Weights of a small GPT-style language model, trained from scratch on English Wikipedia.
Size: 16 layers, width 128, 4 heads of 32, MLP 320 SwiGLU, vocabulary 4096.
Architecture: RMSNorm before each block, rotary positions, no biases in attention or MLP, untied embeddings.
Training: a variant of SOAP for these matrices, 145M tokens, 4419 steps.
Each number is 200 + 30 x the weight over the matrix's rms, rounded and kept within 0 to 999. Layers, rows and columns count from 0.

# gate: layer 4 MLP gate, 320x128, rms 0.195, rows 268-276, columns 0-127
# up: layer 4 MLP up, 320x128, rms 0.199, rows 268-275, columns 0-127
# down: layer 4 MLP down (transposed), 320x128, rms 0.19, rows 268-275, columns 0-127
gate268,237,209,176,191,241,199,197,221,155,204,170,239,242,255,214,165,185,189,210,207,256,221,207,239,243,280,171,265,158,206,186,221,147,206,253,221,176,251,246,148,233,229,189,169,195,205,181,290,217,236,207,154,189,207,223,200,244,238,213,180,179,243,242,188,236,192,214,207,178,128,161,240,168,176,215,197,232,189,204,188,216,222,180,166,215,221,234,218,235,195,223,170,206,194,212,225,215,204,243,206,172,202,165,253,195,171,196,227,173,205,212,206,213,244,231,194,194,235,189,144,267,181,239,211,203,112,175,183
up268,254,146,200,207,182,169,196,179,202,179,172,201,232,221,231,209,182,150,190,218,207,161,139,203,135,216,208,200,233,160,211,187,177,171,161,184,233,197,198,116,244,229,173,184,154,180,198,196,226,207,245,162,144,219,190,211,230,252,225,205,151,199,205,117,161,193,251,186,205,155,202,183,180,172,168,169,194,226,191,143,175,202,112,198,184,209,227,149,249,242,218,227,220,234,181,258,133,231,238,238,193,202,233,177,177,188,150,198,183,208,175,166,183,175,183,230,170,206,189,153,205,172,239,174,204,199,188,184
down268,188,285,173,181,201,134,245,240,183,166,196,191,163,216,136,164,180,150,180,173,192,163,156,205,202,159,162,208,231,212,223,229,241,157,236,194,213,208,236,253,181,200,233,261,206,255,205,218,236,189,220,195,228,146,176,198,197,179,179,148,232,178,241,156,206,174,195,228,190,229,190,168,174,253,180,156,237,203,208,248,166,171,211,209,182,230,171,163,184,134,193,201,205,200,235,171,214,185,195,210,216,184,222,251,219,253,151,195,185,214,182,141,224,237,215,188,164,173,194,192,172,184,180,202,200,194,219,197
gate269,238,208,218,194,217,188,198,226,154,245,178,185,203,196,248,156,179,215,179,238,248,245,228,201,196,194,207,207,205,264,205,202,181,178,247,195,216,199,155,214,187,197,201,159,186,235,190,254,196,183,175,190,162,200,221,141,173,205,204,227,201,209,185,186,257,192,177,192,182,182,184,185,206,207,223,183,192,193,211,149,186,164,218,187,228,193,197,156,193,196,163,231,199,155,236,208,206,193,198,199,225,219,211,188,185,239,184,192,148,202,174,191,194,170,187,193,176,230,206,177,193,148,205,119,182,210,212,246
up269,217,241,196,253,242,206,176,199,225,226,165,213,243,156,251,192,157,179,174,172,185,189,212,213,201,171,199,175,235,258,175,248,168,154,211,186,219,190,215,252,223,164,241,148,180,213,138,227,247,156,142,130,201,206,169,152,165,219,179,271,156,194,198,198,204,228,180,90,227,159,157,209,244,191,198,275,254,228,221,171,219,161,184,198,183,220,220,224,209,201,188,165,182,233,251,127,205,204,231,197,221,179,208,191,204,240,202,166,198,212,176,247,154,194,170,189,272,227,202,192,187,224,198,142,159,241,156,232
down269,212,255,206,214,214,151,209,212,251,146,217,175,235,154,161,196,174,198,193,236,222,202,241,189,231,219,230,221,180,185,239,195,214,217,203,172,290,259,234,191,213,205,195,177,175,245,133,227,233,254,147,114,205,177,248,223,220,148,208,262,184,223,142,185,197,119,189,220,221,234,187,196,217,202,197,195,197,179,235,179,183,257,190,172,221,155,179,173,135,198,188,259,168,187,249,187,213,226,199,195,142,220,221,175,153,226,219,140,177,185,202,180,147,172,155,215,238,205,232,153,223,192,159,173,227,185,201,213
gate270,250,204,207,208,230,206,191,235,220,163,178,236,177,232,186,209,197,182,233,203,181,189,207,219,206,195,255,252,224,227,193,198,155,214,177,162,143,246,159,197,203,215,182,156,194,240,226,216,193,226,262,239,197,179,210,201,193,220,205,250,192,171,238,217,212,217,183,223,202,192,189,194,161,190,184,187,235,197,189,238,192,162,222,148,152,235,181,179,194,219,199,213,179,183,214,195,186,228,171,163,167,169,171,204,188,219,196,227,167,134,199,170,253,213,210,226,138,222,167,181,189,174,196,238,167,242,166,209
up270,188,198,197,225,203,196,195,247,211,182,146,205,221,202,152,194,212,177,203,203,196,228,182,176,222,194,187,182,224,206,234,186,193,177,197,128,215,167,224,210,192,166,188,166,162,206,176,207,208,180,217,177,197,196,221,222,210,209,199,229,178,185,225,233,265,200,191,254,191,202,257,182,196,195,166,233,195,213,185,199,225,188,158,214,140,208,182,143,218,236,196,176,205,226,195,176,152,153,206,228,187,188,222,162,211,232,201,188,162,196,205,181,256,172,179,223,256,174,202,184,174,218,153,208,204,205,149,193
down270,168,195,189,186,187,220,175,208,173,189,195,210,195,207,208,144,197,189,156,127,183,221,215,162,210,161,201,172,215,192,170,211,186,233,158,177,225,153,269,158,210,156,211,230,199,221,183,222,174,203,192,153,171,235,223,226,211,184,231,176,211,163,175,240,239,205,228,181,208,176,175,194,226,145,148,175,228,182,164,162,194,238,189,253,170,193,204,179,169,225,184,143,220,221,185,129,195,143,200,236,173,193,230,202,203,212,199,186,189,217,222,242,214,204,199,210,197,230,189,215,193,207,230,145,203,226,212,182
gate271,230,249,183,222,191,201,207,162,206,248,171,210,159,170,236,194,194,222,218,236,208,198,208,216,281,172,253,190,238,192,145,188,209,215,235,192,183,219,179,250,207,135,199,221,137,237,125,201,197,170,249,181,239,185,202,209,183,167,183,236,141,201,192,206,198,178,193,219,238,198,218,240,218,193,211,221,223,190,203,204,207,188,207,231,188,239,201,251,224,206,193,200,204,192,178,198,205,133,213,242,154,217,244,200,243,206,197,196,177,186,197,216,184,198,207,188,208,204,207,166,166,226,214,201,216,167,174,189
up271,237,174,213,168,210,187,221,224,190,167,203,223,201,216,197,198,163,184,202,192,196,185,212,185,185,231,150,208,191,209,244,240,195,233,167,204,219,175,166,178,192,198,228,146,226,190,235,167,183,192,165,172,192,191,177,209,248,206,184,184,204,181,201,207,187,207,172,231,148,205,222,163,168,208,184,200,208,181,209,208,255,133,217,166,240,210,196,205,154,141,210,225,199,231,232,205,184,245,175,186,227,215,147,172,172,175,221,186,246,239,195,231,241,229,215,207,178,162,182,193,197,188,198,156,199,212,171,219
down271,202,148,207,193,179,172,229,227,195,186,198,214,237,163,212,193,207,185,188,196,184,191,254,175,146,283,206,175,198,157,204,211,190,197,172,237,187,191,202,210,241,205,236,161,197,204,237,191,183,225,227,201,192,218,229,206,218,198,201,195,168,204,241,209,221,211,222,226,144,209,213,165,199,270,195,216,203,163,218,231,174,168,245,229,201,210,145,188,167,163,195,184,141,205,276,188,189,219,196,178,143,226,181,197,185,204,204,188,205,185,236,223,214,158,217,176,225,206,231,188,241,150,225,200,209,164,192,214
gate272,170,236,200,136,193,215,233,194,217,230,156,212,185,202,130,177,226,163,172,229,223,192,198,155,212,219,201,226,177,188,205,219,201,183,226,177,185,199,165,191,195,218,244,203,245,178,213,163,182,202,188,224,230,205,173,217,224,167,163,196,225,140,146,202,224,177,187,207,205,211,226,158,142,194,184,216,181,192,199,181,180,250,198,213,182,205,263,226,177,227,185,246,217,218,226,233,193,194,201,189,172,214,211,197,182,176,202,195,201,167,200,204,223,184,202,209,208,162,219,232,226,216,174,201,182,157,204,222
up272,204,136,159,193,236,215,235,178,149,191,238,185,220,215,192,198,178,200,253,242,201,177,217,279,208,194,220,172,167,175,207,204,174,248,183,221,200,232,171,207,191,206,181,182,228,194,180,238,179,200,176,188,190,193,210,239,153,237,194,166,206,186,252,202,219,197,213,190,214,148,170,201,265,191,207,216,186,183,169,225,185,190,256,168,272,231,112,213,238,210,157,150,166,208,195,190,189,168,233,168,203,204,241,192,277,230,210,240,163,193,191,176,165,216,191,195,179,157,201,204,227,178,197,196,209,209,247,173
down272,205,225,187,250,216,182,276,221,222,238,239,171,170,239,189,144,170,207,201,230,213,172,184,187,208,208,223,251,160,198,240,203,250,209,240,195,202,215,195,191,221,220,177,222,174,191,196,206,234,229,217,196,229,184,186,253,174,192,174,183,244,188,187,163,180,233,197,185,173,173,185,157,167,153,240,209,179,236,176,159,169,147,192,187,254,232,171,220,191,165,134,205,249,185,209,226,247,195,227,138,171,159,164,239,206,204,197,187,216,197,247,177,173,175,145,198,184,233,220,240,236,196,234,217,221,203,218,177
gate273,181,254,229,233,189,173,155,196,236,206,190,195,178,148,211,237,204,214,191,183,236,140,244,201,202,176,207,254,255,223,224,197,167,233,180,194,232,205,179,227,226,223,256,245,167,166,218,263,168,176,220,151,191,151,187,191,182,235,212,194,253,164,179,201,174,233,139,220,231,197,150,183,224,194,201,204,160,220,202,236,234,180,103,249,219,203,188,202,197,216,139,209,207,184,186,270,190,201,154,275,178,222,183,162,220,206,149,253,223,155,168,155,214,170,191,183,171,202,187,116,214,217,246,208,232,185,189,208
up273,241,208,246,191,237,199,232,218,155,196,192,235,228,198,220,178,211,109,240,248,201,200,213,164,151,209,194,290,157,216,170,159,232,216,169,178,167,248,200,172,229,222,226,214,219,203,221,195,196,204,156,151,152,216,161,172,204,170,195,211,186,175,231,170,154,201,195,201,182,160,135,192,173,183,235,230,223,226,156,141,200,162,199,160,196,180,249,186,162,189,230,202,170,238,221,194,173,183,246,232,175,174,176,257,138,244,214,269,236,202,233,188,189,166,209,238,234,198,210,182,212,210,257,229,201,235,204,144
down273,190,222,203,219,264,206,172,182,172,246,242,222,199,230,200,236,144,209,199,167,232,237,185,166,205,220,210,128,190,232,170,196,161,218,196,180,194,213,249,217,150,183,183,186,179,217,215,175,220,202,201,231,199,214,202,152,235,169,179,197,190,234,194,142,233,197,244,185,205,208,198,188,218,183,237,225,193,180,171,204,183,210,214,188,131,241,238,182,204,178,231,183,186,248,245,195,196,215,190,207,208,178,177,224,199,213,174,225,241,263,197,238,180,275,210,240,210,197,241,239,180,194,204,246,219,179,210,175
gate274,208,196,238,245,167,183,188,210,142,255,233,186,197,260,258,170,208,199,218,219,214,208,187,225,167,210,216,210,168,240,212,224,150,161,276,179,175,239,203,207,174,147,207,187,231,177,199,181,227,202,229,183,204,162,182,169,186,218,212,193,211,169,162,166,176,217,206,212,208,187,192,223,171,252,143,222,192,224,259,164,180,214,146,182,181,221,232,254,183,197,164,169,234,184,218,181,188,212,229,233,198,194,160,206,194,173,218,230,155,194,206,211,262,213,189,140,195,264,210,199,202,203,192,153,208,207,219,247
up274,191,251,199,194,176,238,231,157,177,173,207,128,238,196,175,196,269,182,203,173,176,198,176,192,239,192,180,189,209,180,186,225,235,162,242,176,154,192,221,159,250,188,222,201,243,202,231,168,244,162,242,246,172,242,143,249,175,187,231,296,192,209,235,272,151,210,270,239,233,232,162,214,236,225,248,235,243,161,188,194,154,196,227,237,194,218,238,204,185,236,216,283,266,201,259,216,173,200,237,162,215,239,143,212,249,143,205,172,211,226,219,221,199,161,224,240,152,161,156,140,255,232,244,200,184,213,221,204
down274,168,233,178,199,166,198,196,153,94,219,229,235,172,204,208,184,204,175,148,232,198,193,228,176,151,273,220,227,196,196,163,191,211,246,193,238,213,196,240,171,255,237,185,200,192,168,240,254,273,248,243,205,178,254,177,201,212,170,180,226,117,219,185,234,212,183,222,191,256,203,205,222,196,230,199,175,204,208,184,221,184,206,206,213,219,200,233,215,124,153,251,270,273,212,238,206,245,197,198,181,184,211,152,168,219,214,198,154,199,165,247,151,166,219,213,187,194,152,190,184,220,235,254,205,157,217,202,227
gate275,221,216,157,185,206,249,209,220,159,228,210,149,223,225,179,197,179,196,157,202,183,241,201,193,239,190,190,183,218,177,158,191,198,255,233,140,184,209,210,201,139,204,162,222,240,176,245,219,240,178,180,224,207,222,178,227,189,238,209,177,280,215,181,172,219,205,223,200,128,179,214,224,194,172,191,185,181,226,214,212,209,226,199,152,241,174,174,162,218,170,200,206,187,237,227,194,176,162,228,179,196,224,197,137,235,198,215,232,247,236,222,211,175,148,269,200,221,220,248,156,142,176,232,252,229,224,209,197
up275,177,245,233,257,188,226,173,202,198,216,262,197,198,164,191,209,174,174,185,197,183,195,206,207,204,193,242,187,234,196,157,205,168,224,174,181,210,213,202,243,218,169,221,226,260,186,212,182,185,158,190,179,184,211,205,220,191,206,207,230,255,198,212,191,236,191,192,208,153,221,279,208,157,189,219,237,207,226,241,172,211,214,196,208,231,173,198,185,156,202,196,250,193,225,211,197,166,195,204,191,219,198,140,204,207,194,226,237,163,165,166,189,189,221,233,161,171,206,220,149,197,194,207,215,179,226,194,238
down275,174,236,176,177,196,211,174,173,235,256,195,213,175,194,243,213,203,166,202,193,242,196,231,188,216,265,238,210,258,261,182,184,170,173,178,189,172,208,220,146,203,210,164,124,199,183,216,164,192,146,210,202,223,196,186,188,150,219,276,229,235,158,162,225,224,235,147,230,221,198,207,225,162,183,199,193,236,187,202,224,225,198,216,149,159,200,237,252,266,195,177,178,225,158,170,191,225,228,158,193,196,200,196,168,227,206,233,207,174,191,216,177,232,215,227,215,204,214,204,197,218,219,191,152,175,214,217,230
gate276,189,214,237,210,210,211,216,239,189,210,247,197,204,210,206,205,173,182,143,195,145,184,177,178,219,254,218,180,220,201,214,213,259,232,219,203,216,209,224,233,203,261,186,172,165,202,183,146,192,247,194,173,264,218,215,248,238,170,197,237,173,174,231,168,211,207,211,171,188,162,203,192,201,183,202,172,199,217,165,188,168,187,256,193,227,188,250,185,192,198,185,245,168,182,208,227,170,144,177,196,175,266,225,220,117,215,164,232,188,197,209,173,183,209,197,180,220,243,256,216,219,169,197,234,194,218,191,227